config.yaml
intermediate_size: 512
norm_eps: 1e-06
tie_word_embeddings: false
init_std_qkv: 0.0532
init_std_up: 0.0532
schedule: "wsd"
train_tokens: 339300000
Each number is 128 + 32 x the weight over its row's rms, rounded and kept within 0 to 255. Layers, rows and columns count from 0. Numbers have three digits each. The size before them is the row's rms in percent of the matrix's.

# up: layer 18 MLP up, 512x128, rms 0.149, rows 226-325, columns 64-127
# down: layer 18 MLP down (transposed), 512x128, rms 0.153, rows 226-325, columns 64-127
up226 092:105090103124104133140090146140141067163101198154140068176112059102132115145132132089096147190112113090131116109153160114140139124096210114114120091131083122111118147146127099062109150140115107
down226 081:123148148142109136066184040135179112131124097093122102118151108148059094107098095152096161145124104139118151129115149149135163119099162099163110176131177143135059140140221108123131079073090130
up227 094:156161106164106105140173168127141134160083148148155064147150143157152073159120100164141176079138158104101129146192068098118138061159138103132094166075095128090151123110096158132188090128081126
down227 093:115075100140138094125097162183119084081131156112125144158155143141159117180059105135097121190113054138150128122049168108109130105100168140165138035166126123150162108097116112134118068113133144
up228 100:163102113138078151100106174089108053140159138148170145130178127107112066094143097125078202142177154114113074094168093088102119152116168130161091149153130084161141146159129121097118105155132118
down228 110:118103139148164116087092184129046159192102149163103140141069122087110135146115146156126133120116113134099139143204118057166086053150193158170131165143104138141162157140079147131116136127136121
up229 093:128123166100109157100140125190109140093124142112128057140180120119130139130151173134137145141164145083135083142118158125087145153120074100095120150097127168128091098159067208128100107142125040
down229 101:128149115128088114132165137163140137094130097091110209158149194210096134097077083101097137144113065156157076106087124150143077060112140158161141153088128097116085103159154138128100149120119142
up230 099:115112128113166114146114126092171191097140205167154061100163129099105120170125185148147106120109163154057127145177162117111108141107166146174072084108115086089143093118150155054139178137099142
down230 099:141188088104105100135103096157120114133139120156119152136106119138152078114160080067143142106096117107106102110170101174119111116140146099159085110120094172115071154178131162164110107084104158
up231 093:096125087101164115132135149084185151182177148098178125133141126073080102178085155117109138122129134112094125097127108153090154129145133094120136114076082115142070146168148057120143106134141106
down231 103:168120095116137091063129131099155108148122103095122119106112123128091116135128121177114100176122143117099180143100187119140112086137127074124107152122131082176114109106179123109077154167204144
up232 105:150079139141144161189219128107085165111099163136113112167145121131115179150116097108112166106119095135084157121081108108125127140098061186117125107149081144106099135130082182103146157147144112
down232 110:142147143144098140124145110170108217126132097125089136109166106103152127124112144106108082127163091175163121186104119120150080187089138118105160077144184095157150109082188127083148150169132150
up233 087:132110128160155155096112141081127166121075109101198123159136106156133160111097046132146146091137200110158122145130118120078093057149116189124069082116136102121112186184128180117122120089069104
down233 092:124251073148147147080153122144142112129077148148092090078146106136161104086090153108098133157123132161129169056074164176134175137149142162133083108128187145119111179132134074095109115147133179
up234 098:122132174104144137185107143150169119138184096115137192123121192147125138168103086136132127120154168101112098109143134101029123124177087034136132122152123144112139075202116163157117087104128137
down234 083:171171144122176098083158054110121099111170102152173076073109136125136185165054148126131113087097111184156153096125180096117142124144133151113102146089096070143153093119064149150097070176123120
up235 104:192141155201096119127108141169114157161121166089116129139165171122138056128129141099137088131080146122116142149144104092154167144120099138174111178054137096139109176127142185116077130106125094
down235 102:115180122101146111126111034097161140156161114142098114130089101125156165142080051150114119114107150157148143108113205127142099051144115159137130072102142132114139079133095098122184143138101058
up236 100:148098058172178142106103162108105148142099206074099094078116155119148081150113091157082148096117144139133109109138142048124085153128139077190084121149116113128117137130119131081167166121158089
down236 088:116027159164075112143155183072152096188128095119098134181162152155139167148136142068128141165087139169183091143158167128121150114094117095075109153190160114096100145120127150102143111119105120
up237 093:161106161139150163115181177159137140089136217124152133114124150125091115114135162077096169104139122190112130154102189145133104072096105074142129116114163141179111110094137155120108108166110109
down237 101:111139194080083135151078126102101097120098108188153146137142125118147142156145178171128106167119145026149148121131138123130105175125114101119126092118086161155131112134126144101148084121119157
up238 107:148116078112119148103092120181039151177176086076098152072198154111119108106151136074114133129154155104099133135152087113192099177128146126073070124123124149144190131198200104136155132080149142
down238 106:127162114098154090081106211168145179140117114182127150166095157105097113117161118120129148113141140097197102085111104157121127184132141135120108106099081093132140164128111130113153064140129096
up239 093:111077121156207104075169149126126158110130126120141119103131127109056086121149121110115075146133175123127187112184142115125167124123113147144173158082118158102148199107101129103139136056024130
down239 088:147119123138166142154088001138121167124100152202117063142148111132099184092100124169101157134089141168132055108145121164141142070140133097180144063098163161153109132147153083136100082142097146
up240 094:120108069054126157134124157104072127191165124100115155163169123151134153113162131065058133124131152159145116092139163169177118130115103162085087157149128122141147106118169108092127124166088128
down240 092:095119139147154060081097088117082124132133087155114134186124180103225162165142148161130137109178186136169145069120123099108167122201108111108167160124130153157102087143168131074155138082147094
up241 108:134126201174137162119109131103187169103143118101186110169165129178148095146113098128093103123130152080097085124105156154108161139131124105107135153104209106073113069171165082101098148123200140
down241 102:158079155158184067103136109080095084123070139134110172106149148125153159127121165107132148095138122075122179155128041133171167116158137162133154061076081103122184179121137169145162089163140217
up242 102:148100111108172118163106126123144111127119113140108112103188144116103163128150134078091162202144105090093106138111142124089134144174094128085150119118094111147076122114107128114116126171108174
down242 122:101119137152079125145136073172126130128135141122127140174100123148145037145137137121157153107082148164114182115105066195149115077129123132198132116084166152129126118123143117149125125088134174
up243 100:145112130104093114042120117109111207159158179099143115108103156133091063140137077095147109130102141194123165154115114072157189148147129138100060124107085123161114124141173082163168044096142176
down243 086:124144150162176098199152000105178079142133121129082118176144178153115169147095145103105092123168143110128130172133121166154172156093137086148162123141134155102121141137131117068147144135182159
up244 099:154100098153130128085106172124091108042192155117180135190157101099135142153104140158106127149154126107179179110133174112196112154104115164123133141130089070106115120114113127154069103124143132
down244 100:094121160182108073168077118144141099088112138145139124149094111150087095091080089081091110104096080133159061115112172189164126146166099151078187124155202133117138115122117090133137069073108173
up245 098:180087140126106150153096147106147120133117142135113116118144148146109146219120124124112130055075146179196149137070088072113164141067090137169129114137115125064123088181157132051130127086103159
down245 097:107101136114158121130140162070117126123173099112104160122104188098131123047138138084140145183134162100102136104143169114100166148157184206101191146105136146140114113147140133152113152156144086
up246 097:130058147053136181132130167084150085115115143079129148134160191159173084155139077063175187101137145075175141125100106098108143153153118052141175122135143158171082170091088191123160147159120142
down246 104:106166104075125146092102043143174106118136174161165176183122101097143191131162121189164071134148147141138139082150138159163181116117123146154125096096166159100137156133144127121123116176125111
up247 105:158093165132186138127118153169124146116098171107087103133121139142088104123107141120151121154146121021207072097130132129123155144098072149134069151145171130091108108117127174116075181110153111
down247 110:091142127084118088107137156167074111092135166082180088137112145129102137107149150093075183117138126133171139198075110074071058185113139155132060133199140143143083114093114160103101167179187120
up248 096:157107104135178156120141146083193107165143153128112173141122088086125168108079127074109118172163174090137126110093064077151123157178121100151140151090139111161083107099121097070190179142128111
down248 100:133121087105084127151080157180138139160189117161104142126163085159121146135100147117091146131099177177154152133109136175116105147150174135110113150183151209154079131106149162167115070111103117
up249 083:113198172134136129147145170128058134153126145107119183101183120110141138157117141137112104156163141170118126120092179152129111186156156137145172067136119102181110115134184153069066116181111125
down249 087:125205145159108153080095100084121145127175110073142080051097098157127159148142100158150097150119143065173144124104102101107102181161114113134076094130130132102076173135195158141116127151146169
up250 095:105107149140144198160131098189087077161083097121151105153124124118153123156134131173143107090055128147112123194189134134152134174166123093163073150093128191107139121168126088156129075140122153
down250 096:094177121107092174167148049092137161177100147117121155089144193141109137112129152116204090185126125099154083109115100153101130106158116167062126091121099122156156166167170149115166156098125211
up251 094:138071093141130118143106149127103105145104110111151164144113152131151132101094079169117117192077135180076170126077141165179127100118093119130160080143077177119187154179091157115111106107123105
down251 103:105143122121126156144129109128157140127186131060091131111153141078090129145161127136158092081096143120175182119158093103127118110146188134090135226139082165116117165144104123146155199155153095
up252 091:108159104209139128105158166177134092036144112178160179138095066160143107110137146114094109125144205138161080134110116091144100120109128139094125117087111137100158182118138104073137095131175151
down252 096:109246108093116147134105139147115147139117167140052109128142141159105230127124122052139177171156100142111090152138135138128051178117153105108144123171105149129124126157145152161108127141113096
up253 100:144174126126186125140173078190087139081114111121110119114107100103091101167170086156180147114132156104109206113072120124132099152123050145181102165108116150105143150116171160098177098119112121
down253 094:111128131127112100136132255086166127200146121138145098111157144155122183162084079092064165146090099180154102114129142168142142115114168144090105085117182100126075124157157144161103127109100113
up254 096:115130090087142120118178144120119168165134147140144188121109133087085112106090158103123114094095161197067036164043151114085091142131166096082155149098126153068174116119096104152130167145132173
down254 097:174047100096098186114082170187109120129097097140131098145109110143133158081147133152164120170064086082115107130109126115058074141078069169120147110154134083108084172173096164109112139130179163
up255 099:107138195127114089164172111091130152111145086110124108105179179118097099100108115139121125151117159084150187178179160177116154143155114070149083150105106176084089080132125195105131051147109102
down255 109:159149146117104098169203116103146104157118129124193081146085164116119125116111113096097085120155126166109101089149107044144146161149052099062113067190051141087177144099122121141127136144146106
up256 100:110142129119156078109151163113144121175166135159050137119190094135134124093130148157137128157130102123131084130113058100159140099118082123128155113095149137099090109150092126114147108138118110
down256 101:129188118145114190141186161148071111105101152092105068165120211100098077114123138160149176130111106110148196122096073122132125158120149114125101076162194137134150065078119161122155134116111119
up257 103:142165184138141100148126123137082084102109185096145135171165187114077085137172137064110171086089088151123121163117130134092143156102176113063118155094113132096099110101123104106183181152136127
down257 108:171188072147117143137065072126082068094177135134140099153117162098147105081146139179111157150147151155163099147113113160103152124159106123113123144089150108174159121159172142148115141103162160
up258 103:125133101173118089178130134171119076121140085064074112112131126214130121103100097084155118096115178120078069146098110086168031105142127166143169183129129183163117145101142125138106122123141132
down258 108:140091119094139112127169210107102112177142097127122195160071128168107176134135101175119161049179125127141090135122107095157169118117151129100168105159127140173070087208065146103169133117141105
up259 100:176111110150128134079089140079141059115142097163121079082088135129095117076157119100124110139090121143115146127134135082131201153175124123123152181117066165105161159112158129193111141141096177
down259 083:120134129139155086150163000111132158118112165130128184168137120170095146134137162158128153093165169160131113110111136169130119089134150134151140092189162143109145137139132116100166116125088165
up260 100:156132108135141106098111121140158108173167109150154071146136216105114094081101108090109097133089151143117168139098082139155170124120148119133154117108094101093152133115111063149127141120198200
down260 089:103124147136177055144168125081121146111124141105168095106175118149140119142135129118065115183109134130120133097085114112149092140158120115089059149118158112092171110143105137071135093181107124
up261 100:079140141186167155072092143105121139169083168142079190106154110110137156102121096105112098152087146144117137204151186079130105107119122178176199069124147146103114126090125155070157062169122107
down261 096:156134099121119108182091043176135080154129083139180135136171099120105101135165117120138166120084160125149128080123127167080058143129087116057062165073125154117067146155124087108133100094118092
up262 114:139122097212145168109132121100045122106065155052160173139186129137102100193103123121088147135159180113108122110106105127096100098143082114181144128108139164102141144109137143105178136123240200
down262 119:126135182112079111097158255112163143150120073181056087123101127142089160144149103082120146109117118141147115128123153174133171123109134142107141149112147141054085116137114092186114100161129113
up263 096:113138114161108082135113170135105098131190102166192087159131136119127151154129099116156130138135152110149149114068121065116162114103129092163153095162107141125146141196146124110123112005128149
down263 106:162082096163094111084172173110165160105197118148182104164102183124109113063115147097103107076152139178169144134139097134115054144141089076111111188131084187189169156141067075109090153161105070
up264 098:118122158114105154135111096109174159176111185119099085086116133198139150092099111136106130111094113114051194115126187172080177139120102100157114087139099038162105134142117149130156129121110147
down264 099:108081157126125099180121092186099119125147126082151129164115116156119102126114145170183085148193164078123139129125125129173089121085136121163192134148095171138093127122111152090124158143059094
up265 100:123128125150146111104101146127127148101127141113136111122084068158119159107133111151114102124119149149053121130044212192116168099102108121151139120137091129094175133130103139208124108124102114
down265 099:140150151126099050070094180047136109124066068111166186063102143121090157172111139127209179125128090120124134087144078105131085181059142103107072132122108096166149129142127161134122144079121138
up266 098:168169141094141111159148158125151159096112190110128119121149102118125105128105091115091123180063133142118128093117164131078132143165137126145106080128128122175103182155102098134142143112120163
down266 105:139224135152123110079112109153175148097117094099187129056109158098142126152169122127147169164098149125151168179100147136129200110171129163128154097167101084115179063149134130139165116184113149
up267 111:148118071140110116147105108110055087153111136127158117186161134122127102049154183101113127190132137121109078137175147135107091104110152148079145188109146152087124136087095096127090114143094126
down267 113:170127137145126185123156143138146142102101122107130188078121138140122162109108106116158150090156119087094119136073161114139145101134158166146158090081111076142137079114140172149062148085199137
up268 102:140097101146124156124094147132121138062126155116104102121085122113086094163087112121115093149136124051103092060139093114067129109125113135147081135099190119096145137120124156146160080168122140
down268 108:146198098109088126058099151143115074133125146159107128119149067113168129125122112190162170163133198172167086124160080117132107098115137123130104128141158099085103113087150147163102136168117109
up269 097:101125125115156103082194154139117140078097153109160070141136108123133103146078135159197131173120174096129132129149128121146140136089111109139123097076103139087113124155136169071188102082190136
down269 100:037104135108160138158084171141155150120105103160110136158085159160132125160144116127119150108144150128120104087145133100120126134076135154098119082133176132128158078114166112102109069123139174
up270 105:129111111135214111170152134107105147147160198115155120130106171096103117115131144060096187139116134133108169104160129125182101090123108141136144118090127070151121106138191146149134153105149179
down270 110:153119141139056058162099100138079144142118134075177124114131086139120112160138141149094128104131118083120130158115154120084224170187153136099130088120122105075104161207162120149136098146165147
up271 097:126048117079155149083174126132142132075151178197155136156132126118117149137127151087121181144093105121115136181137138108166129146133121136122132133113149144156157131071078156174169158071125082
down271 095:116160134158065108119084065158120084168073087120063124114127144159188095134111143091127100142141166202121090135124088133128152108086120163131114098162161106151047111144104109131128123143164152
up272 096:078126154097115106174075150122109103111137091099088057169139140095129056095122130121147098186091136117121194061154123121127109168118179091152140086147166063117137107100160113157097135190149154
down272 083:133185141160169093073156201098117136084136127151076171134084107115118137121147157051101140064095173214161171113125134153121083145114173164105138128133097112062082153142144214190144107133077123
up273 104:081089107140160054165085136080153136162142165116137170172173112085132170108106155100089154128125031091135133133131126141133104182070094121105105099171187117177141112121082120145139133098100145
down273 106:083139115103161112127122023153127092104156143131126221144106125109102140073115095135140124178165124168074139135212138147084130149096142081152158124112163133115128117160132117136167106117185170
up274 105:133094130159153147149149143142184124163163103131201174114157131160114183104175128166114163144101079134128073054051146149116161154155183108124208128068148089109182121173097148093137113110098150
down274 113:110039098121112145145143147094122114135136145113130145118178144129132106092131181183154175129105113110120104126131104106155130156126063169148103156165101155113138112090170173162126129087079098
up275 099:071148127157110158113083161097093138069093101127108191103153102142083138160191115079145159140068108146143175130118096129101124216171087125114167203092089110100126161168108123119140115097124090
down275 095:128091167144137109067144166123200140168139119088107094128135134160170166149092110203134130077161117155129097144119117078134149124107125144087117094124164149159163156130104116120068141121068146
up276 103:126118044184094133093115182120038093102143142129156103128085119161150161153164140138132101108050100089163153137107113151124127155165126103155169130091116110121130104171120128167113084197141146
down276 103:171133084216096111147189180120091155130092129169166194152115171137129103154137148146150118131081111141142065079143065128101142101145143087110104119130074072116124080147139115127140124163150208
up277 101:090178127168142150099111145104154130118190170059115113066140131155114101162128168131118121115108145114073131106053124117126151175115101168161167081133142104197104123171167116158085144129151153
down277 106:099238128108139117148123164067138097195116090162097081123089121179090116122118101100151109163171138093123122124125142114114108107092125154115130097147121186090103091146112136070131183188171082
up278 103:145079139076186140077137153130162139114060191081138164079148126110095141158127155103126177082084118106148118127150147142118117165136107130132059105056064160123198086187130132118171116096154107
down278 112:139084144094134109106075170095117134069146089217131085167160120133156114132183112197080089128101192086122154135108149114112159157157141083096115092112113118103111107141134118075178122157120193
up279 106:187118096118129152159074124203091110092101200139201101207131160176110103098140182164085158169151153197171115110106086102125177110127138085132128121083137136080129094114099153121129145147144067
down279 109:104140099098098144176113108112198105124133119122108166135161104113151057139101101086116146157120080117142134154153205217071134120193118122144159146155149128086144114110103133089121119114109147
up280 102:094131106165107117175155178120137089115081110103165112149187163110151078093150141124169138122113153079159143134130147131111125151155091107144121137041150153154102146092164097166154104073105093
down280 112:120133145150083153154126160113099083139147133096183159118143134098152101133159097130083160101135119061102191130120188128132162139136104118116133079138143190080098130145195090137165125099104107
up281 095:140127188127159161157123132119172189149151065145141159176150156168102109166106106075110159153090133147112092104092149159081100175071136103084127137136120086105133048113124120127185167070142105
down281 101:216109138152160144153145023142093148154100104125091134090142159076147092097104100124102096157143093125134139170111155089105099127128116163170171114144144153181093168166080101102110100107103136
up282 101:162102111161136123141101138115175114131091160106113072109124179154137154042139228092172145113091175105118096127138146158172097157168119092037127138101138102142180151106122118157102177145154147
down282 106:113128144110115170165135211125069085169114162155139108092133159129138108139122169168152153162125114153140119133078094141125157155092162091076128075148155067111168069097165149067104128178132171
up283 094:204093120106134191059155102198145124102124169079130164153133146119132118153132118068108143134120131141077151107149135149179122122175161134129082115190160151170101111128074143110109130162170142
down283 089:137177142007135089127139081121121148076112099139126079129177130158115143191112136150117077169080159108163113151167177187090153176115137133158152179123163173121090159139130100164107153145129185
up284 103:156129135157158150112140134140107153116128139113116070128135091124134141131120085097196110105144133145093134129169156086069136168124096117114081059136149127143129123101040135111131115150160130
down284 102:098142138181113118180186153164162127103130162113138105133118172136165126153125165095120118058171106140091186165130151118140123126178063042117164144100185138143145136113114101099094180126123114
up285 114:177169102155144111109124120154145156145074134129176185130194147105109070069122131099124108147187165111107070140111128093162131145137171168172123121117132109102164075114085183100118141156142165
down285 122:162118156106123142091069255160134119139201130160100063101069104149104132119105164120133124169099138136124122162120173147021184108104131156075159154127119112108150136139104144150109147092127104
up286 086:109132101140190163139126200107092122107133198109121113147161062162104154114142126167127099103132198149153135138106126092151128147114144092143071138143080120122161150095147161142110141186155127
down286 086:066244168162079135126099185182128102091130074102117145088166138143089134157109128126131116157113163137130088086121091123134154167101153156120106170164076117127084143125072164081067112094102145
up287 102:064126168150152203088132132158143153121129106054085067182189066143114150074116155123146074167143128055155121104093193114142142171154101151140103151116145127110123111072131125140146114091113122
down287 106:134085096142122113100101094225168202121120096111131103134130161132047105103116093123120120098169154156164105128161117129102105137118155126147108169113197160116165120211093140130063152142115100
up288 102:171091147154165107110118090141091078141132088123113136130116168154091183139132151116060162074155131074107092121106066183106172136095158142127116144057154139183143068128128120135163074190121151
down288 106:146082124164151085073132076112121179108043135110117119148152113105161123091109095123161149146147144132147182146153170087109163111131078166131109107112092141137139184144128122123166179066091062
up289 106:151114098205133154057127135180137103150154127191139092119124123143149079112187127124145124154131126089124108141104162153158120139103134148178170119093130114072175182105121070073123165137125133
down289 108:124124153090152108137104152131138201108039117146130057130160081168146131098090169184060093122125122193172152125132075136111141118128136091171137149140138107140081160095153127147128086112136128
up290 101:152128142180139113156118119131140157139067221065139143140135132111150182178181103083143154128134137089124140119078087136150165110081096103175150105163182123084123087093073105111138114114181123
down290 101:154113124093067089093113167093099101077143156160093150125092144175128095111089171147117139145194154170127122133134099120165154126157135102091122142130090107172119138127118143137084110117174133
up291 080:174191110120109088112110083103141149159193128089125139084121096137060075142097147135127170188184099161117183105094144079090179133125107134118092192103080163137090133108097094169113113148160134
down291 065:149196151107181114169140038094118065151121158124133086166141112172131172122160147117142167123156105153160086124081135186186130139149154122118158091152164140139118112158103145105115130100071168
up292 100:202129109091085168089113093150120100080110171113165088125080086149151115138189115108101137119183117142105155099113159160134105173166105099168121104118141105088079090161116131122173102140128140
down292 104:090199124132120116155138103170126120196174191169175141103139123070113139107164100114155101104163132096139138143086085097097092087160130147063177124109100160115195159107118166112131164172137158
up293 094:151102179116150092160121114152041114049108155145160102119125134104091147098138095121117120114099101077150119100086115137108082090192142149127164113119091122104153122135042145089171088110115163
down293 080:090159184112145173086124200131099176163158118122090209133068121141108101170124099098150120115160107139153140112141148127159136091156158179100112126131105165143126169093087201164106155117095147
up294 094:124160117154147155115128080166131108151117159063076124146125099127148106141098089118089127192118131181098135129176161106142129167131109146156103098093212090101137138073103155129154151108094107
down294 086:174088122121146109156188052123185120127130114159184085117123145156125111134138116096186171136108131115163140137138120204124125106148179122063168169087070152123099135168120098151058119145128106
up295 096:121125147142161124149139123154152083127094142073069209124139144133134087114133083160058127119178059178140116162068143064135143124131160139130197173081182117160127131105143076064140129144092118
down295 095:153178123121122096112158080068160120099141072151106139128154108145159125146139165140098131112078180155100130117162118163136118161150127093112094175127132082082104152149189143113145147097150119
up296 104:116098115119159131168195167068115106116106157091159130166053123154136109112119153132049119158108178133120132147097107132141087114126137141160141170089118171043097094134148189077164161135156158
down296 095:116130168140154105080126149063050196089094119124084110134103122187158119146166076131160105129157125077130111160172142167077094144064174100070157103182135115111146151102123156105195121077129157
up297 108:110068128145148136133074103083121105138114097101127115077186071179106086110105199145078096213058135176091128106122147166130134170181157106125160154153125127162110161148095148120156136095091140
down297 105:127125118071124128186087051155119085111163183171139149137131134180111049109074140141146108136176106112138124097175176099124135109090176121136102085169110128182110107123149142122104124117155135
up298 115:083165058089166136157101119172114105143093164119133065141157132076140101076162158204096106143123135111080155115117125142151095166100156159132129075094123135170072134088095184167123122147101157
down298 115:102214071110187117114132185121148160147113145160167117146144132128087129168083187116129154151122101127102161176088145080116181210108148136159194129121159107147154088160139112114169142135085106
up299 097:110086155186168134138130151175129115114062113228139083194170150067102135066147170122122171135128160093144127080130109113120111094077120127160073144083156154127082153126215168142090139132080090
down299 101:110188113120072153154103080160092128076160167101136144113076085144179124121180130135137152139136102167141132133069134188156120160134097173126157156132118154140191149133153158152136101152167135
up300 098:141121118093085093157093149113161124091179164106157151109131133109132119123140153169076163124111134139135049134086113123159090100086078171195130114144122120101048134117140122154174120121123168
down300 105:086174097131107114178159132178118142091127161172138100174089173156106101115125138165184191163122159141143154078156154169135155137156168149167176123114126091115081133129088054110103141117132136
up301 107:150116159075158099127146101113130087099087170089079111097190132141146112150106140113142134131123129148187134107089083099169124114152117184108200131082118130115084103126110155114163196129138178
down301 102:127104152088100152102113109150184132101062156131142158119151179149188130107148124132100177137156152073131123132091111099148168103192120165113149095062129145077110125102147102090105150106152153
up302 104:122075146148173145088151198116130202180139108074193140143177162114084129116149125182111097157144125114076123131091112129078102140087082160131132154156100129122136189167109135146164114121165149
down302 109:096136080147109130113147117131127109164139060114106141157109120095136165088119094081089081109188123106162120122148163148131127108149149111126199119136148200150090153120176152142137144101149149
up303 102:218112098103082079148152121127123133112144145144131122104055104120128139161135132152101110123091160166099095145095097130116182141134128055102154184098064194126136118101203116131094166150102100
down303 094:082186126106185142136144079083091130083076132096124131076167137200101140152122116070138133121150137108094133107143191135105115120152136166144111101143203129138095111155166154114123116090211155
up304 098:154137166155056081108103183094120097205118087096118120112136117114173103100181090105166107127155094189140173140163133138100121141119056163156125164085153091134148161122095119132147152076155156
down304 100:115114100147195207102161152099148162103140135126157125148157151117119148100116145169106106160131161120057120137203136100124154127101148135071130091178144173163158118168086161074159169137152107
up305 095:111171090112136137146140190157161101088116150161096140132101107104083098100160147119084059233108123113102137112126093133120121133135143118203109093120173135134120105073070177113103086193134116
down305 090:102245122115123159067109188109174137071078126164138106183091123106127120103134155141141139180111111095163110180085119078121120098165085162120116140103157123098071079121132111126157163159133133
up306 104:107117164125152158108116129169136141107116107102148163102117144159109174181091167161101192102106165128102189120078121147128090155160126115180176166154154179148148129197167147088148100145083164
down306 095:191097150098135058109093069119184113168147084100125148115162135085145112101169164119170167097167072100148149159088086136132116075127149077082106117151076115109116177122103148116176131187153109
up307 102:139144182132139089117138130142194134119107154081134126161110169080027105121201169159113147168120124129098069135156142076100076129100156119128195191090135107107100144144105115111080135144166142
down307 106:104125165145132175130124057164078120109172126114111131074197126138119150105124129164152081099149150140134135120117102067182100116119131097127154139125115129112170183089177131090163101152100076
up308 105:173118109142158095092117139108150099120145156092179106096143101185098156144180124100145175072063092157137100116075096108175106161181153089194171144077104184126141076120088111129133156153120115
down308 110:152156174181077132109131162076177174117115120090149096120101073144125113095116107142169153113179091153109093167107146156067070100154113153163125113158138125199089149152130143137121171152146132
up309 105:108103083108159231127182128130098114184161152084158127104119095152145157169156158156064182175149151143142078087095153079172103096087168116132160124113117172150141146083157133126091170129123094
down309 108:175201132127170152127142078140096176134141089101105101118114159087122107145109140131188110160104127134127104094180114091075174149111084120255154081167124075143128091162136150123138120107112099
up310 092:069095125132082115142194133145204108110183166141161041187100134168131164125140133122140157126114127186101125133146138082186165166132104136181058161140108148182078113103119162102157187118099123
down310 087:163168138148099108174112000097140133142138100093138165145126088102139098152155152185114152176132073119128107131154122178141178112101113106147097103157109145166133076192130161100146128080170141
up311 094:133122171078231096039119107116154110197144166054164124126126030143086142157128163146111112132152182134081129127107131115160090085103082127148131135150165170146116075080122198123113121091124154
down311 083:101181108105091134147096174140160082151160104124151124152167111122148162125127114110114155149141109118146130125180124127158149195081149177109115101181115098146094187119142111093130085126111178
up312 107:108072118113101103082137142183102117082199150151106143099105143124129129117181151115061178128145105039123103162128157100137097111133082149152165055131123135129159101121077029101132128190143129
down312 089:153156167114120136169121202125134174075136097098140109069127103101190134082138151167127139123098091161161143099144184158093179103156133137118152156114153168120055137200103152107130140110082097
up313 096:140114116133163117128104168193109102161101133080195119158180196165121131163044095087110125190108104149141150115174149118127179096128130156082129199173077173143089157114077151085118152113132164
down313 099:113126166088147046134097127196114106150119075138122164134154120124179124099148128121175069139107074079156185091136141104165173146147137115171111168142123124138081175084119100072100189149101121
up314 100:191154125141176113146100122035116107148194073127146118156095114103074110110123158132104199156135164135107160159113122139110145118116160209169116187076099131127113083183155139147121123127106101
down314 099:137129164125131244129111030087080108131073111159118155116141144143138117127176122124143170148186124128109108135147151086146057106136136124097165126153194115141118160124117156109102110097120123
up315 101:144144101154152119147031164148090114114097156086110093138110145112156123140126144161114152138164151131114150120090149111188122143109125095114146099143138141124140116212106146112119063172146079
down315 101:176154153153091093154115044130098181152097132083157108104113140133143094104065163163124188091133110081168080208080157086117172147065186163135104104144168103131130105091138105127107153104181129
up316 103:159106103066130123096100157192116084093097195125094169105105159155130107122172082136147147149140180110094118139123136143129137131148080063174080169096139130154115104137123135160148141108117093
down316 116:217107166078114082120132197105128141160121119171111077131157091152125127096165166192143094112081153118192170177139205097107132142114095118132091105133117148128140174118124135129142082156180135
up317 099:109141141118153156178096147116136143155183182141138201085100144120150092081127153126161140117138143119155096121096156119134146195118083138121099096110121129088116087174139163074107112124116119
down317 093:142132135138150110137173034120136102144129118131125103205109092147108114108102122100097199084138103100148098154082199132088104125117140125183123128138112150140105152069095103171126111119120053
up318 093:124173118153136125087180111091149131193124147100108138181104094137147118181146175152163169118132116129113144182154157128112152146166114128138120124124159125110154108119114109090067067127166163
down318 083:186129121167133144098137078117109128141130090114140112116166160143133076123154092051104095128157123133131133107148124139095149130175174157163117092133100155162103115164126129191175171096113102
up319 098:168101157150100192100135142143116119166202098150079137093159177120118155134166139124073153046122152132124067091115164153117080164150153150070179152068127131140148075086128097113099068092093119
down319 114:112106105106177128100128110079142113096074163082126103115138136131105132117113165141124187158164138104091145091108157086117084082126113102135082136158178052150148152086154107130113000168136110
up320 103:118142090105071144135122116136116043144095155131103121106159112106137078104055053159082111122141140150064059111113090112081156159122142102211162116084143120154137163091157126162128131116093133
down320 104:151142122142162160137115101064188078185162086159119138116120114148106145114154085098152139146112118131114147069152105096130164149148158130053159123116146100072128144183127155124121139090146100
up321 102:164137108088128135132112141123155106082083148094101139075120061188107117149094087082137172183146114108134121080134181113177155162144082101143164186158151084170061152116115072188204151109088127
down321 105:156111097129089128126122039161140152137135126092113178130098135136169198138130157123166124148076138072114181199147206142126087145152152138176128128136184158103150132118170147156100121131123207
up322 097:089135127137126154145141081188087149152156171102093056109156144159128125171115101123075168108185177148072143157113095166167156153146112187153122112177127115109125139107100145142112137107181156
down322 098:139133147167137144134177017140097161109113132150143141125156143114167088167144120131157130126105121165130153151140057143151156163090094095178056135152113108183129127143088106143131131174105148
up323 103:112113160142110077176129117152128091097138176097124145165112163137110192118069122132071164121116095127093127150175107093162152178150130131114191080149057128095194115126132154121133103150090144
down323 088:091114142124116125106111000111091133106124099146129086084141141083129120159180109066172080134116083146144172120080132142133143100132123146147068102146177115144082179126169127140129107150164166
up324 106:135153159177182103136164130131169120075070135096138163134151119194143123083131175157065143138166126091063149121120114133127093101078166070163112126148152189130074113121063141137167143186127158
down324 086:133161104111142129106163101112136101094114118168118172102137113093137153161129108192063143075135142091140130137123145147152067159131137086106106127163139162101100124206145063151158110149136175
up325 103:142122150142117110082090127111138137099110114139176121125157096104111110152051149125111138093153149112155119130241180028144101146097185099090152141124108124089088117167117145115150150084131125
down325 090:169152117159086130126175090141033125094069130103125118204178104132094107049176077112154124168150060088108102160134145100145145117092157132150113134108142124165157126127118166141104091188087106